Part of a small language model's weights.
Size: 21 layers, width 160, vocabulary 2048.
Architecture: rotary positions, no biases in attention or MLP, untied embeddings.
Each number is 500 + 50 x the weight over its row's rms, rounded and kept within 0 to 999. Layers, rows and columns count from 0. Numbers have three digits each. The size before them is the row's rms in percent of the matrix's.

# layer 6 MLP gate, 640x160, rms 0.168, rows 468-481, columns 0-159
091:447548341528496552394625459544470436455509404524490560462455524491466462417535527457480488540421517547556476459525505539458542564531421518434510439495496518502463540503403461455513497501510514423465521467549567482471495505560495428520540418538570457499544455465470488456501551556423486543543509455548511564562502514607446614469428546497533424594552426479502603557549504534501473572620482564521474462532466454481555555504468527485422548510557502444448465434530521486536475494412408
105:475524375530449513503523543524481566557552509514488507580415549513439514552572486460495538475446523419498464480478522472514642583518494444572426500520418532467443466430419436564525551475487527507488416528421513525484565544509534512564573517465498508487436464565520413476558432433536406540538446416447525522563442503509509566418540473467496448523509488545559481529545499455578545483372512532601507423490584616534517553477515529501535406505519457495436484471481399435501521552463585
095:521527438578457439496483513570543614553539468401460480511517434499475384449474540514508486515460532471411448446554452550551470486496425415545482537498481520465538559534426606455510486438464448444435439487522580538544525430503486439509610467518463553480592445662543546489529433467447578447516520527504452518496416465534518496573476530415513479542451498535415476545460484481559510460476409440450524580402475386458519483481563525477473435491407511526494458490550516549537551528459483
101:495523508484471433488493467479421484440573457453459545445601489528434484472422565430479515479504532479495530488530468517457531580491510501545463444458565521497538432554481554490499533506472533555512484564521630571492495425469423446522445548509436494581517492452448360531517450508452370517483493596498396563449533525480512462500570531485586567440538487515638406480489542436512556483417496538409494476608517425484497488512558605553552481564520557545473491581484539464577500514547434
103:479529458446465411360479454494478547513494463554439548555484490486552499439524507454536505439440526478454518537497492497539488588435526464467568559501505499396460506615496502497529608514468584448437462477526523499492417501410534456579522458499442489520436542535487427474450496505592439393576548443495607442494518445558409490534505504454305548463481488484502491598529469551554486444477509477507508569524459483478500431412421554482550429447457541441550487552469504429509447537515469
112:497463497464445473507555443489493445473473542577440502513559520397473487465446484531464579442451535487408470498495551452486396517529462467548484534486524523491473439466503515529552468488515533584522585452649533490553497530421533525446532623462485463537434405468500497547579555524502416512443464480444602514506511471461516412520510513473538468420452413529434470478529407426417601466503494551499482476507563519485511485412557533527357530422562430490499431434511547357492506477464486
101:470442443545425525497510520540597511461413534466383445479475487483516522518466546530508452557463494503547568510561519483460442582482495576472487477450539440494512541552474437546540439550508527468543540372558544574390546459459456503512572490443540424501437453532577533524518485582476435607487509533539439518544508481433527502360507506483493377510516531450428474442502517644591410576545489536506461430426538533531512460458533480489522512434486435469546509466573513540548469451550592
095:465512451412515501486470567493469536519513544509467463476496515485536523456543521562531472469483492435475468523594606499495455458551587507445475433409579624428470505443450402594528509499513481497479603504421519460496434483486414562512384470508508415550500467560525577504552449536455561409540582463468427489455443569576544542514470498518397587558488524447515541597527540445516553488474481512450537523416504592501506438557445534545559454533436508541419516554553558486562455442496428
102:510538525422562488452500443472516496456525535581495552520546445553475444437410418501369548522479507532458455526576516556594516500474472515595438506512519609452461479464595477522510577530475433457532466622468386425532416539552546432472427517494515539466520540523608415492510523487453544489535516497480495470438446502508577593478607582492522465522513533558459499485435545417515477514525516505377518522451459448511528534554492613489485382448496463453468472485430501454500486533450438
106:480516450479469507483536558579467488467434436592523543512490544459540524457503454438528620478439529511620524490430533570455492564474472542482540543432575542554438561561477415424510594556492445514429528536501435369438458505466507452494453523545487500493460411485540480508486459485475500453513573524495551428504459514456495351490481567629551533528592525508465554490518506453540433478472504516571417527586499447561559489527461589425559445575453599501504475536454523459568506558476503
095:407491439419437551514585462519509466448416440478520494470526547501524469584484468409407576480535463528409568416436549494461455510499422495418554460597510470462390473517526429502506431456546457543583626537472504509459425434496542483452542549496483550442585485479486474368449581516447530543540525542548510490560600490479510482451505522449541501520517440482495444493492520491543449424522530452459643537466473448636486542475465526519529524551496508475460445516493496486533593552538521
100:548488418473556531429573486453489511435445483552468514408593458452481464531466492499534557465479495475420432529508441473458566462537548582549532437432458467466411581572537527531502503523534460459548509494540407566523477525409554495593439445428510371462548492578486517489471538606425560613490455481458575529484571444487512446463532532497486397544505504444555408519436472400396570517537516426422515461434529494393476467558452530483496521481500536506468533497544431494535515473509474
088:488447474552428538450513439462568471493593554459545449560453468535485533508508513523459482477531512461481490440568365539426473534544572478609487589443344504509535487499473515489580479452559436507527494596497565604430456465585521509532559523561461523401387541422556460450469497541516514515532485472432391448476451426542500459469512512504538524547485520535430536407456479530505509511518428443531571551546458438405530436468491530406445478537511507523567477520547463488556544455584512
098:429512465518466530521445487453551485461539480482416675533506495512518560535464528452520495481417475440489513534440532354512530470460566578467599513532455370538587426512606489573482458488529500495535564498490539429462443532530508471551496517563497519456472444407499465434568483528473546523486447562554552479559543465493523511502431573449530553483507500535576555527481532549451395520451492557416438530563450439474504513386445483499553560554542598458482445550427427522542494501529438
# layer 6 MLP up, 640x160, rms 0.161, rows 468-481, columns 0-159
094:505549534545542384580479541487433587524531450477468461464521511538510387567525468532484408532617531493564506506563521495507485570483554475519483507595487585489493475471488500504468532513502568541485422560449600531506529577394431495452456512465484507533555499626477325491564497476505505360481578518420527429447515557530489527481533516476504589493518595580523478502425507528511450491544414478520496566484484484445445535519496489453484531575511476539629488519485492468394472465540497
098:526556564538508498518508547566509464492528518475509559530523561500467540392481524556545493460472534535564480587516586532576549521573461497436585426477480505551460541436427488510483539514442599614465528494450567532546487541457466473508429537481551530432418539483386539571517605455467427473543487534566563498488548556554383451460512554438480529520431425474584509432543540448422547531502494459624470478480556420528534573582535532545561445464448527505435468520472566472475500411451447
090:557565531613423438431515544560562530501487518484491505504475542479468516410442545571494531533417610455464509403514489531612585501509495502550463476478597541468588498494440601491547426403524516472420553494507583453558446458487525418481537549542492584480504480528517503561504469441443451443444467492465490430546490387562433505474527542479548483547539510497486403478565504375492433457523462465529479573398512494453443461501456510480444527521450531558618512472507490580472490573477555
109:519486566507570548480474506416565588539451530554538421508481453436580528576447445592488400515446498512457599470498501480565494475584533562459497602520531472433458561450429472529524490484538490497416531521507429466465549598543590440574595506530503420576564523538478615501507465505511537475537547492538530465506446539501441547565515512497425454602532470507450510439510403497476515446612508449524470456421513556464428594516568398419541542449518432465487445516472510472478492531486526
106:408499456451517472474524559438426498476515499519437481554513461442514535520570517489393540474445509491486480507484470501553542495533495570567523414508543615586554519531525566624560587577484470593530549573542403439508533570547509526479494555537486518463458423518448543577370534547436454605523509469496486399519467552486473660468516425492427447451483460558486524479465453487466530423463499552433436490544439433485511446454540504435422481449473471472474471514503437507523444459435532
104:502548520513488563455396509469499564501550541405620458483566399474498495493544499515476476560361367586439447511555562497567573479487502532499546573499428512622507531487489468516522518531467447500501469470447525460497494515543534469559492478524497483451415542431436483486511505438467532423562490518593467565469498617548522510585565463454532445577454595525482486486466513558582510582507497503469441514448442456523604550449455436478558434503405469513463578468552596526501457524522519
103:506484563501457551515551526539518625506390490492510478499519489486574569451525504521498454504525491480465528473612469511584513506436464534513583525563487508447570507514493535505518499509488477522478434482528502558496521474510564616529550548475530549389458528578523500496463526449508488511510463605504539488403447619500565448524387550535580443472498423493531486551485364577475442522391472434401529531622477454426452555464624407494524493491432542500481550455501441491439478496515580
095:465563497462519527489508502462488544541561466472514552480521527459502530524461462467387512465571570645554513476604598504462508497485472474438429469493475515526475479569453481466536475493470538506458590547471606431530501484560513580519457508503544403569472425604539485435482571519476480421491447520516547547468516468575452511529656497545430558415566547401548489468583540623447401495453530561510580544466535538565461514589527507586447524464497512513485423459456510509520455497468473
107:485419459537447555441473500540478480522515550430465455497467515429506471535559525437577448492497500514528545548466521465474524557507481561466534387527547525497453538549428597482493534411506489555476414496474580532530488407449434539457564538538433456474520585450473489483503477446509486445524541453435612477492455447476450571586303495440513497476557486492499538520647462487498517521522480428445495599509547605531487497643504487489490610505494486507519483475445426479476600484463527
111:519463466569537423568478542463552493451586526568499432551524530537475477589500463523456514652475567472507509498452537523403486516579458500474490510473450471439539603558411581552468559614525449458543538580566495504432443486552547487512437416510472527531433604492463547466474515618532543499530515465482443519417596563559524492491565497547442482503596402506566507541506528530519512465576557504498477564484545477479506467509559469492476644512490450476628538495473484478536507529457547
101:570480473513526467420430510422465456553512445508497494526425486463401384491505613479470560545483552382482573516476464438467559356515506503519572541468544433557491449499522479439497412532534511475525460490430436454414501520448493533518398444455434478440492507481442478599465578605511506495456486459446416536496436535515450546501460518461423450500470418439426506496467496475494544526501539489500534526555458467482559529567477546510518585502457419611549434543436374517429500495503519
096:441532440470434514464467442489514464468412440538492493527541483407410453521513510497473487522541511448495597468555487523512554619495456412494561424491553527506369531476521512578537526537434504512561504480544571501453600494493490542528488570470457531411532509543526437463489575535460558538458643496493483424533558391532469538491517545436551557501521507524407455427414562551518462536509400480484490508403523564414458504477469546552422453485505486549524578517443506527603439554405471
097:545520487436545386488506539557456539481447444526451534378539558453527478447481470479473480446449528518484453542501614475538492515536409413486484510559504494462478484474579504496469516545372526474517540551511418464535557518466504448440488445466504544588563476562457595383543495465412416492494528498497596540486502625494490485599521547585561517513448447473582518562568448498613508472528560549484440491479523460532483548466536609552455527433511549468382510534541525500495567522418522
095:469526525486480468502508583483454579522438577541523464635516501486463511518503536574532597491453484572580485559520447417511426444486545524576417512444556595536555484530517478548546510402502501540509506568511482459514449532446480489575499450525442528463509536532421476514494625486509457509527463459458492578520498610548657560543453461475525545546585497612397554402474452423454470488497549495511435426564478533480512551543428544496465520536602495504506478469571534450466413487519505
# layer 6 MLP down (transposed), 640x160, rms 0.147, rows 468-480, columns 0-159
097:518577383412566547503501416533519525539607500448512525460416500412540446545481546552518518568434538510506534499530510605594430514423476477589501592503530416456424483493490521459560453535421533538543377550471503401551499515501506482504461451382552507557586421535521452535445486436485464461477490551469457483531500546527536498378524574478506526577554534421534483462439505475436511485473504565623517499512540475452467481418485537494473537377434504522472543487546517556499450501523509
100:506546417534443524453525489462461510545454487579533481485542571449438486473556534489452559572467461500544477512528518534516515469480568544591498462571567452538495426501523503514528598493477472534554559479568519576458400498470542506466570484404425515528402451533513384589575573495508482504558503539522470535463576468512465333581504445493537573469486443473446604507440579458498570472510518590500506383426490518499428519526516419485553542452476514520578442454570535523435500568444447
091:501494612479609506498560494491537528600591549487528433470543530515512435555577521473517529500498491407519589498455489503423576449565590543490453439466509512535521513480595594552490558448526508572491527479618525534540486548443478448475434522496573479556459500519496508582479435541501530585461532565543569541474508419497525507389562491543413483399396530461528516474498532530442454436498522530583446463654557487565567524529501473446500476472461489505471540478498508458450521578405553
103:601507509541582381508518484523507499542578539347549533554516479462475417491411436469442434604545421504464500488504486462434464559547492519531452510489429509456533429512550481522508547478431489530545538458455466481470488412488550531544557511600567555477469480599513418520501496569536506490451547463470488441401563490525592468482517586526565487510450501531472489449490538462546541542539429540423422464480425503519473513507507535578430571503564515456451567590443613410554463532498563
098:472470539441513541507471399476495511434462520518543462504482474483510570524495581462618495592468510502605483534483590464545565482517565562500526470505501421427395481467468451465441513585431529558554492461530545508513556653451541509486542383502508469541514477556472584568506511476433498455563526485548578538465426525525437408577528592421503504489544564490375457484436471517520551508512524481522451545456496535511567581496404415489528564444581463502473467516557519503447519520597558
098:425428420453532603504497472516551493454438633579562504444495490555414429499458404550495566544441442477495437439462433414495430484547560398438524556546549531436552524462564567491505429487539447464513606442551514486460540533521513524519478428499466505486567487455496491495486527578473355575500484515506588513514496539548554358558523548499529541515492466549466490553501404501468492382511460526444446470511572508620478538467465474520467552529522478492535438572514510475533480479493515
111:542533422441482470542437532496444527534452439529477481501491493581484570494497483498433498519449471517509569590595533508432541470489475485424443460418491579393634508619601494453557491523521536463569559413606452576500499454541420577573517547435555492489514488444542502454483539546439541536525448514543489444430463500553532435495474452535514447528510438469556450491452443589465466501493473440483457544470502551480462532506511404563445482555489487506444498648533504505535493581443618
095:500481528398482433484465487569535442511428492484489451475510536446385558451482573460576520505442489482514515505516519504388515501491485498522528417493514542377438504450439494402515463545521525534498527459497493477463421517416486427530485491637429523469495448606486514521512481477427497545443566539355529456464512561504558521503428411492480491485403563445516576512489373474538498500521437532541452522552511584394446407449498546446521451505484489539425556483486562488509619480574503
098:508482443439368494530440472559502495622500611462511485527467509541528566567588452457623510435497534495533523488522609462548529481588525641482505468445584413543471510473421515407439540502576565612530458474555499550538492460443531532544482422464499481532515496495400494516479458559492461506550449545511478315464512483485462565501410510450477548445490509568539505558421509523521444529521454492537494555456552450503528483571496493489480444484484563462510514514514464501540568564440502
108:582505478428500561514554492510561546542427552501563505475571515558502471449501461501528551434548436538461502525483480439466435456546492477421512486481506558433585488507425485586472490509477499429554580535529405507493511516482455560551551464505484431479524483516494552468560565459459573441529533436583467477481382480471547554473532608484369363541501627539455502563519527533476484525468552475483370438532538478511446516481558580474545557518434512432439564524512618418551454455523462
100:557512487560505553543474515506501498503485473525502524548428541596456526468503542567488547520531496531523589497509572421474593400645489483542521439612473429549425534583524513475462562528564439496548516476466525507618513453501438516507518443493596546472534507468474486477556557499491529501454494547545444471487552457538474541498475549461580455501525561530400476479569472548337475552452549468467466496543553508481459406516560567458550463587483525572537568525564498572639601492526478
100:578469437539519452497549498448416501498525517515520480473521447593462487471460535494474488433412564555445454446423521470514427411531528605500469517481458465470521521500479570513472584487538534420526521453543558614517392533512478525487514460543581553516560440538545503531452511519470461548439360491547506586474499554520429486380440494537567448482511540486478444455530423466526574450460510448431470461606481549448533598573538541496554555488386586443474552565516478475530483482497386
099:541545517509557558574505435578474600456486368522462451429552539466536526450452481520415511477497563534528462511520509518552435481519521467624558540485407516502464514543529526559556394571427537454448452488578539536468485517507486491538451405577454553431454459459497661435503488600449474487534490451535507509534503461474476475584462583553493490461457479513495510565468480490536480450434521548575438537487540540566511450532443599515487439456559531501471499496565480604537600400454540